Weights of a small GPT-style language model, trained from scratch on English Wikipedia.
Size: 8 layers, 3 heads of 64 (1 for keys and values), vocabulary 2048.
Architecture: no biases in attention or MLP, untied embeddings.
Training: a variant of Adam for these matrices, 3776 steps.
Each number is 128 + 32 x the weight over the matrix's rms, rounded and kept within 0 to 255. Layers, rows and columns count from 0. Numbers have three digits each.

# up: layer 2 MLP up, 768x384, rms 0.0358, rows 599-638, columns 288-335
# down: layer 2 MLP down (transposed), 768x384, rms 0.0324, rows 599-638, columns 288-335
# gate: layer 2 MLP gate, 768x384, rms 0.0359, rows 600-639, columns 288-335
up599:161137157153111153076092129096138107158153144151139164166171127116181156089136124100184136120121124063151139181153082124163137146120140132105171
down599:121193102110118130143126158176095215158132074134088117086084086118129106102150159138142157141173155158110106145137150088124130097163089146058145
gate600:078147142110080096131113186110148199094120120169074096153098190097116099109123146187132121113124097135157149170107116106121117146132138167121160
up600:090167088136144091142145133139092081150106098118103156110141121121138090118094111110139093112152154127133097073125114150087140103104136123092099
down600:103153086109098076142109233091095111127074085162069111136097138152147111137104132136084130116165136105147133053143107116165120083164089128089164
gate601:149097109170131106124171116154137151108119091092117122137096106123143129115145180121152195132098137163135100133138146120083074093090142154126145
up601:162122135099112111118112142146137169086183179180153089139160180073080196135157085049170146120130139152136184052129096155170106129129166112128112
down601:128088127088173131111126127146101135066106130136126148127134144037066099129157133071101183116124151177156121082128136158143117115182153107177157
gate602:105076183091129117091202178182159050156130089089132134148133162176128106096122141145124153120065181157153119133140094119139140109159101104178141
up602:171132110118139140177124137083212154195164101117185106146152124099151118082153158077216170160170133112106121115131042127112143092133115148162134
down602:120137093167085143114123145132104150113084144104142106169144135100107088090059154082139197118132187141131107117103078172081134080083105121129157
gate603:130120131154140076148109179172063163103099110135111082120140129162072087111086144082129138116168053144131190121140094120135151217123130113140130
up603:114103150162198169117054146155180147133101076196141143141133134122194116125160182139151165188099133120111151119092098135145134141118076151173185
down603:125114138127100105107146130128082171164132127123118121143136159118130107181072078178110139110093111116094189084100146113161134105115176105139072
gate604:136148113123111123075116148152117179127110073159180116141146197069120170151132105143156108161207183109156100110134100119087146123158078126108096
up604:152131108087110156146115125139144099167113120165098102171145127153159180142112104170205086181139177159122103158095147119091149145119133140115173
down604:156104110123095102175116091139152066137157208091090154122135107202134133116122127160109142126106087134116153201121199168163129126118169107111146
gate605:193109105171149113134136078130189130137143138176168141149101170090141155085082074087188171165124100164118182124156119131176056130196106076105096
up605:127096195120080095150140128128104145145094181153201218222172108148129128106151188146091202128093177121128206102120138053131093131162084128124152
down605:140067096205200140115122137173165131099105152129113118123128193135174139172150002044130063114187114142086139162155059186168108168112144164127084
gate606:119186179121195120198130141148143119151147099105135131130080125145206184077170152047162146165075141155131110140197154129202100171115116095128161
up606:097166168162173130101122086096127104143111143115155213124169109124095142175173134122125235154097086179129170090135122120143086152179144188206102
down606:160063131161069085128194137128110160151110101143094103107102125170141159103129147169179117130133137068136170114125171154112102134074130169047134
gate607:172152125141050145140099124133078081133102168153091169125167159155190102084123135208114147154134109113072098094120164168114115147122159119108081
up607:049155127052180146089136135126143108119118125058149123132133092124132069157139129122158059120075147153096132123155099189154131120153139151126126
down607:130069145203091123132151092120144152142114092104117141110084095111114149119095113138127169146130128131177102145095211086140155146098128149092159
gate608:158102114152096082061172136107098120140090122111105086032181138111151104146122104095153140075068092092114138100160194093167115140077152116203128
up608:088144101093117163131177096100172092117097087106162140136156063104086165083136098145124132092133073181167147183101091104119051086121100146117141
down608:172157128130223114122068158153188107104150102123145136157105113177071150120172127054165179126160099120082090118102121123184135110188126163141175
gate609:135162145122092090170131055116141146109172113148164170126101144165140112123207105126133113143146164108175054082160145121155116132149107142105166
up609:073112072110100144083162149099158157150097134083098153103160128139101184091140138192167133115133111141118135137175123143115110160087157168136116
down609:105171121088135141151128084170132154122117142120164189136060124199131105108188097143135145155097133158146086085144171138122108112114113128149124
gate610:076204117089090178164068149062188090120093085124109105106138094151148102130083106085110146123154170133159132109120094109164156146196137124121174
up610:153129126122139157082101167176134145106193123109122138095130126126146109148138146164140106119148159098114088117131027191129145157136116110113186
down610:149152129088121177123179187113158176169106134128101172227184088081137084101071108154077082069082086128196123151151110068081132094144100123125107
gate611:118144098186107155130160117209117173115124107154103103094125104102132133156088152098149106092159144152129137147111107110179158122188089147169155
up611:099122169192120153155139135143121166149092065112105139134124091146141146178147154146137152128106127144162162158145123119125100069134100128116112
down611:121116134082144140158220140054142164096137115131138094084188116162091159104144115115135163193161135166091155112158096141150109163174148137122126
gate612:222107066162138135111111149179163138079173129141193100048117121186135113135124097108104167133124123125114109065155105123173116136165096111124163
up612:067163162108079128102164116065096123143117120138082151145099102101117197088124161145096126172163096095195161097081109138106137152085161155167105
down612:162098089108147143113118142128150086103132143205138148076091182191137164119119094094135166136128086073172113103192111163184114192165102061114147
gate613:205104133126131055141168123165106103100157147137130122154129149135113125180104182110171091167124157070107098138161179128128055205141177163122140
up613:129119128123119138088085155147200137146112090144163122144147113139134140143105129163044110123158084134138116086139073075134128090136114097138082
down613:166121128088097109079109129190176141117085173190158090158123154176168156138084153133058083129152153047159104116106158045147062098146136091134086
gate614:144100130127136144148134210202151107064190138166094081068108130104154088146119165096110100168088154105123176142137101115139086127157135128157193
up614:141022135088068092156089158176150156131141042157121091127121076123034158156123135128158101180140081118079144086137162138148147202166142133054117
down614:179067087070109124112094120137185103152183163101165127191164149116097087143121115110098128153035159110147113086146135094166088146135128086190110
gate615:169155127180132138141103097144144086086136141145168150100203091145096124130123133087150118093095093155128141106179090123179095133134122132121170
up615:109110139152134144106136078129128111117108113147126192146104090127090119183132161181130135151082038185150155151057112099087088105130095109090125
down615:131111186108118137086163123061144116128114142128101164122033143113138106154081123132191139159044135104120122117115111144139150163082165075189166
gate616:092079143092153134140153150090151099130103146132095124150114111135125114109069145108091173126108137136124189159121058105093133110145152135145113
up616:136148139153108112094118113139141136136158150147140154127109150113133148123172144129165105118148074091150093155144153132138097133126105139153141
down616:096061136121150112150114097122141092110154136145136168141083155120109164115120129102119152160148108124138152154128093147126125140131154116159135
gate617:206103106113149048135113139152185171122195118160194064124097195085118124124116048076184152069199157099113106096098123206163124166136103116098122
up617:189125103123166169162154158154118124103101156149130119119157196093128102084082124144156104090118100170089132175112143181123174126181069055058170
down617:124158172128083170146222069096051110110075085058130208142181130165120190176133201206111098156130061149122114125144170100103110085111151137121141
gate618:120144155169181079115176102170143172099163103080159130115087143063111040138140117140103132134101106136130128111152171146174095095121109109176143
up618:096108142072125129088122101084129086072141158095149131129178134190141181087189104076119132095158137156142094122099090108115114133099136189100130
down618:113120141169145090135182079164121124067165112130166144077103112087132064101188143127090136119104149108144122095159126139154139079075103093174139
gate619:124149152157116144147107172119114094089125155201136174147158174109125145092115179135107107120182159185096137105153113080116109093101098142120121
up619:105186108074154122083086197071188122181172092094095177087086070109100202115085144122086061133124056146111131155133080145151114156102059170081129
down619:142093096138109104125103135153094128086133153153179094150149141096124111135130103161186194164103125159130108125124159112125161143119204088093167
gate620:147178117173169102087110217150173126127106166100103123152146147063141084205104147081087166166163145111132103155143166172168058082125148232139127
up620:057102128117091157132140138085104079161130079098122180119151096117104143118068106163160160089158146177157120135068197095071166134104137143087104
down620:152079089158167134095166114132162160134136122164074114162165168123062077153144145087129128136113121090118125146116138165164033082152138167144056
gate621:145129122108043139144128158134102170110092089112122140080121089165062092135118158181105080099130148143062172134162164103090136151108141156055061
up621:097163150179136151135092167172122159092172123121122114096119061088143115084149154096164137159068111143109229080160102082117123074143095128105186
down621:200098149098158148111119138147139148134106119199053128148127214081136116126117083083105187132192089149204108100165108132159092134133146122156164
gate622:189133117212104073118113128116155166223066195158168122164130150116119108109142137085139206161191148085133127118150076146191120115164151147176149
up622:151142105104176085212103159087159117120175117136163124084148159102164169143121102163058125119051105152057120068156154144134080177132154091144123
down622:188161094155074153113090138164061081169132136178080116051131109142186137108135089093123112139139079166168188134141116139146079173140162108085206
gate623:108066109118165139138178087143109099151147157134123100103157121129139126095108144140104109161108105145087126177170140157106148134138175129137084
up623:130111119118118062102106190108156120101125149122154138141121163128162116112101155136182125045139148096137137075074131126148123091074081122136147
down623:117046078125143109174191091111072145120184189150123106107166147141161162074116134161106100128092170097114135130111123173102131129134179128141067
gate624:105139145188084133125148109096126129101162186172098153148175135159121098176176105130072131146151110140118154106133136124156127049132163126101120
up624:103119123147067092176137099087111148149134193093109164096143101182174174153188077177120099090161161152144113118062146153106092118131194126122105
down624:129208178089132112121104128140158100171146195089182111105112058127191163135131136153125089100146126095131186165026090113100116183138135164124124
gate625:121122091111104114128119110138121138140115122175140161132131115130086099133135053096137102154183124120085142140146115191135135126214142119086117
up625:105070142117143131101099122146144132146127118172135189134123137079083097164187080139103114155201189116146074104129126137107081099152144125131081
down625:188159111132141134124122181092114088091130103127116097125165098140137146148102147093163135159071111140107186194131143123187144142098109132119107
gate626:177117138095105110090150147093092138119137176080092155099080106117141110121083160208124150076115134097103090145121162076051066128088123149116104
up626:177018113154125099083104116134097162152095140109124093171165105113076169175124125111137127172105038115108140076130120146105178123130141150064086
down626:125159166110211122139094124112178107095156119122154092134164123109147158111085150061129091120128142127131159115100097130173094107159128167164137
gate627:145144110130090093150095122105067121128191128134168114185144145130137079074149092107056144188070120131181143101138111184129144157161131084155138
up627:128176151153159093197101111134130116100140117112158142176144107200128083121136169123114146177076116126138182090155161149166140142175102109136146
down627:113124147163174137154120138155164155072142079103111191130133084185087115181121182107174086128167110106105087093161138116139119087110106129106173
gate628:175066169168175133118173101183114085152101131134165152161139193116125066131095148126105126165115209158127064148101160157140117135142128138125079
up628:121090120194145163136131064143110065104084080169101123146143140156138135154113122182104108112124173077114089094053149133166119142163158075110103
down628:113141068112070125120107118119152166090150107136057124105095065122095245118130147097155142085161067103119200113146098143152134104096111140157170
gate629:185092132148102176052086164120139084103192171150115103101169100092115086149103100087128150073150141092114124107130133155138145103113134129121155
up629:107199106138129102116117106104079201114205093097047140088181121169123153101098115140063134116203215159113104143119107099088150112135100101185121
down629:092156138102190125222115138155111116185117094093111104165090130123081140102085109164137114135104122165135182135146106116064068149117108122121132
gate630:103104113155138086098144135170081133152121106102138119142155144165149080158144166118113147092148163153157104111099157160065180132103118141170098
up630:163174152164094133119129162107102124146178148107116067148151100129168115070130124085156165132126118095147127152154090088168152134090130114106161
down630:124054132159180106135154091142137130126113131098129144161127157146117122138124145162115104133108196144140080096124169202146107172133149146138099
gate631:154129167170128167129162127119188105110109102082109117097162102110132137116155081129132122138136092176094125111121154093158114124103144178119120
up631:067115100078198124108175127130068124130095139095158158178160135169111175076115164142131135098095065108098130145059141131118079123109098139190118
down631:096136153114116155098119121134160081095127143163118079124187155140124183131155107168116085160110044137117113132117172089132129194112143141109140
gate632:144113152168091092109118123101128061195089101097151154179119092130221199097093125136183170115100060058108103157113126158094077121137150167102148
up632:086097063106060140075062148120173077176093128135106144128126086121154163161145044114134129140123148152157135174045136094135141104103119106143117
down632:143121100066128155182128139184133090104119100098104086147199106071145162150143102160088095162144184108091078133091169062149125132118143101153121
gate633:126104136159106118127156138131188124147131136122199173143185188128156076108154140210115117142070120138116112103170150105103149187140204118152075
up633:141180148115099155132150119134073148040190144152080075102138136120093120119169086133156138113124187105141137128089135203151130087145093141133158
down633:124059142129223126144132107129179140115112192067139140150161210136130173153122095140055151165098159159073107092136171092134137169184198135179080
gate634:131108211151085127113071100183200110149095115111091124133124113138118139128152144114120170151157136079148151054148138124181107122155146133114122
up634:134142101097112134150143137092086169106121140085161154183163126153112144120163129139127112120144182145199081157089187102055116126144129180156105
down634:105123148113103128087120141187142097090099099084073112083109095165129165135172169094114146121136167134156140070126189100140088148179152167122144
gate635:123150167133063088034089171101116106119153158123150163112136117064105127164200116190126096079168177078204084152107116101088120133129116125076117
up635:118165195144151158144171172156146159141051169144149134200145101133155128160125142117087165093118166103147090123104074127100142093154122087129125
down635:117156164170074132108149096163067119118100183123093145111142170139093224124179124130176169144137064093152198113099067146173109131174124116154122
gate636:111128167093101147137115098199157125139142080195110114103131152110140084151169156131144095194072119152151157092119075137178176104202074073099199
up636:156083148121169121108139171109119113120150187138165122152088160121112082114116174078105110097103151150124100170110115113151105104109106130182113
down636:100180130139137127121108138196126132105108040128122101112127115135136150121165119115131124111166127132143105108188112102089105139139118125113165
gate637:165072097144154109120110161106166152078152146145216113102120126177152107161191106076088105094133167076127127156124128152169099128135127129161081
up637:130148172120122133095095157158136159135107166075148061154128084120153120104155122057173130111110106089125132108192063122157159139121089115168127
down637:120149137148077148139116099130076035118121108136185103109161098166073129126206092095142156096100089067126124059135127102113144118134083120141163
gate638:110192145094140158159140147120168100084138191093115139064130113135061105118075102157083132122152118089081133107111100101104143080137152120122138
up638:119114136087147099152127059079120098087124154131131174150069098151159073188130144145139107153111125104134070101141134153118096141146197177132116
down638:132142163122144151093099201151117105177101099120075107134176182072147155079162176095108142101187121140104136185127135116125105141138105187141139
gate639:160111147093105159195117149108118123116130114099135104101138091121166153118109124135115129101120164156100200165107185093112139168084166127162134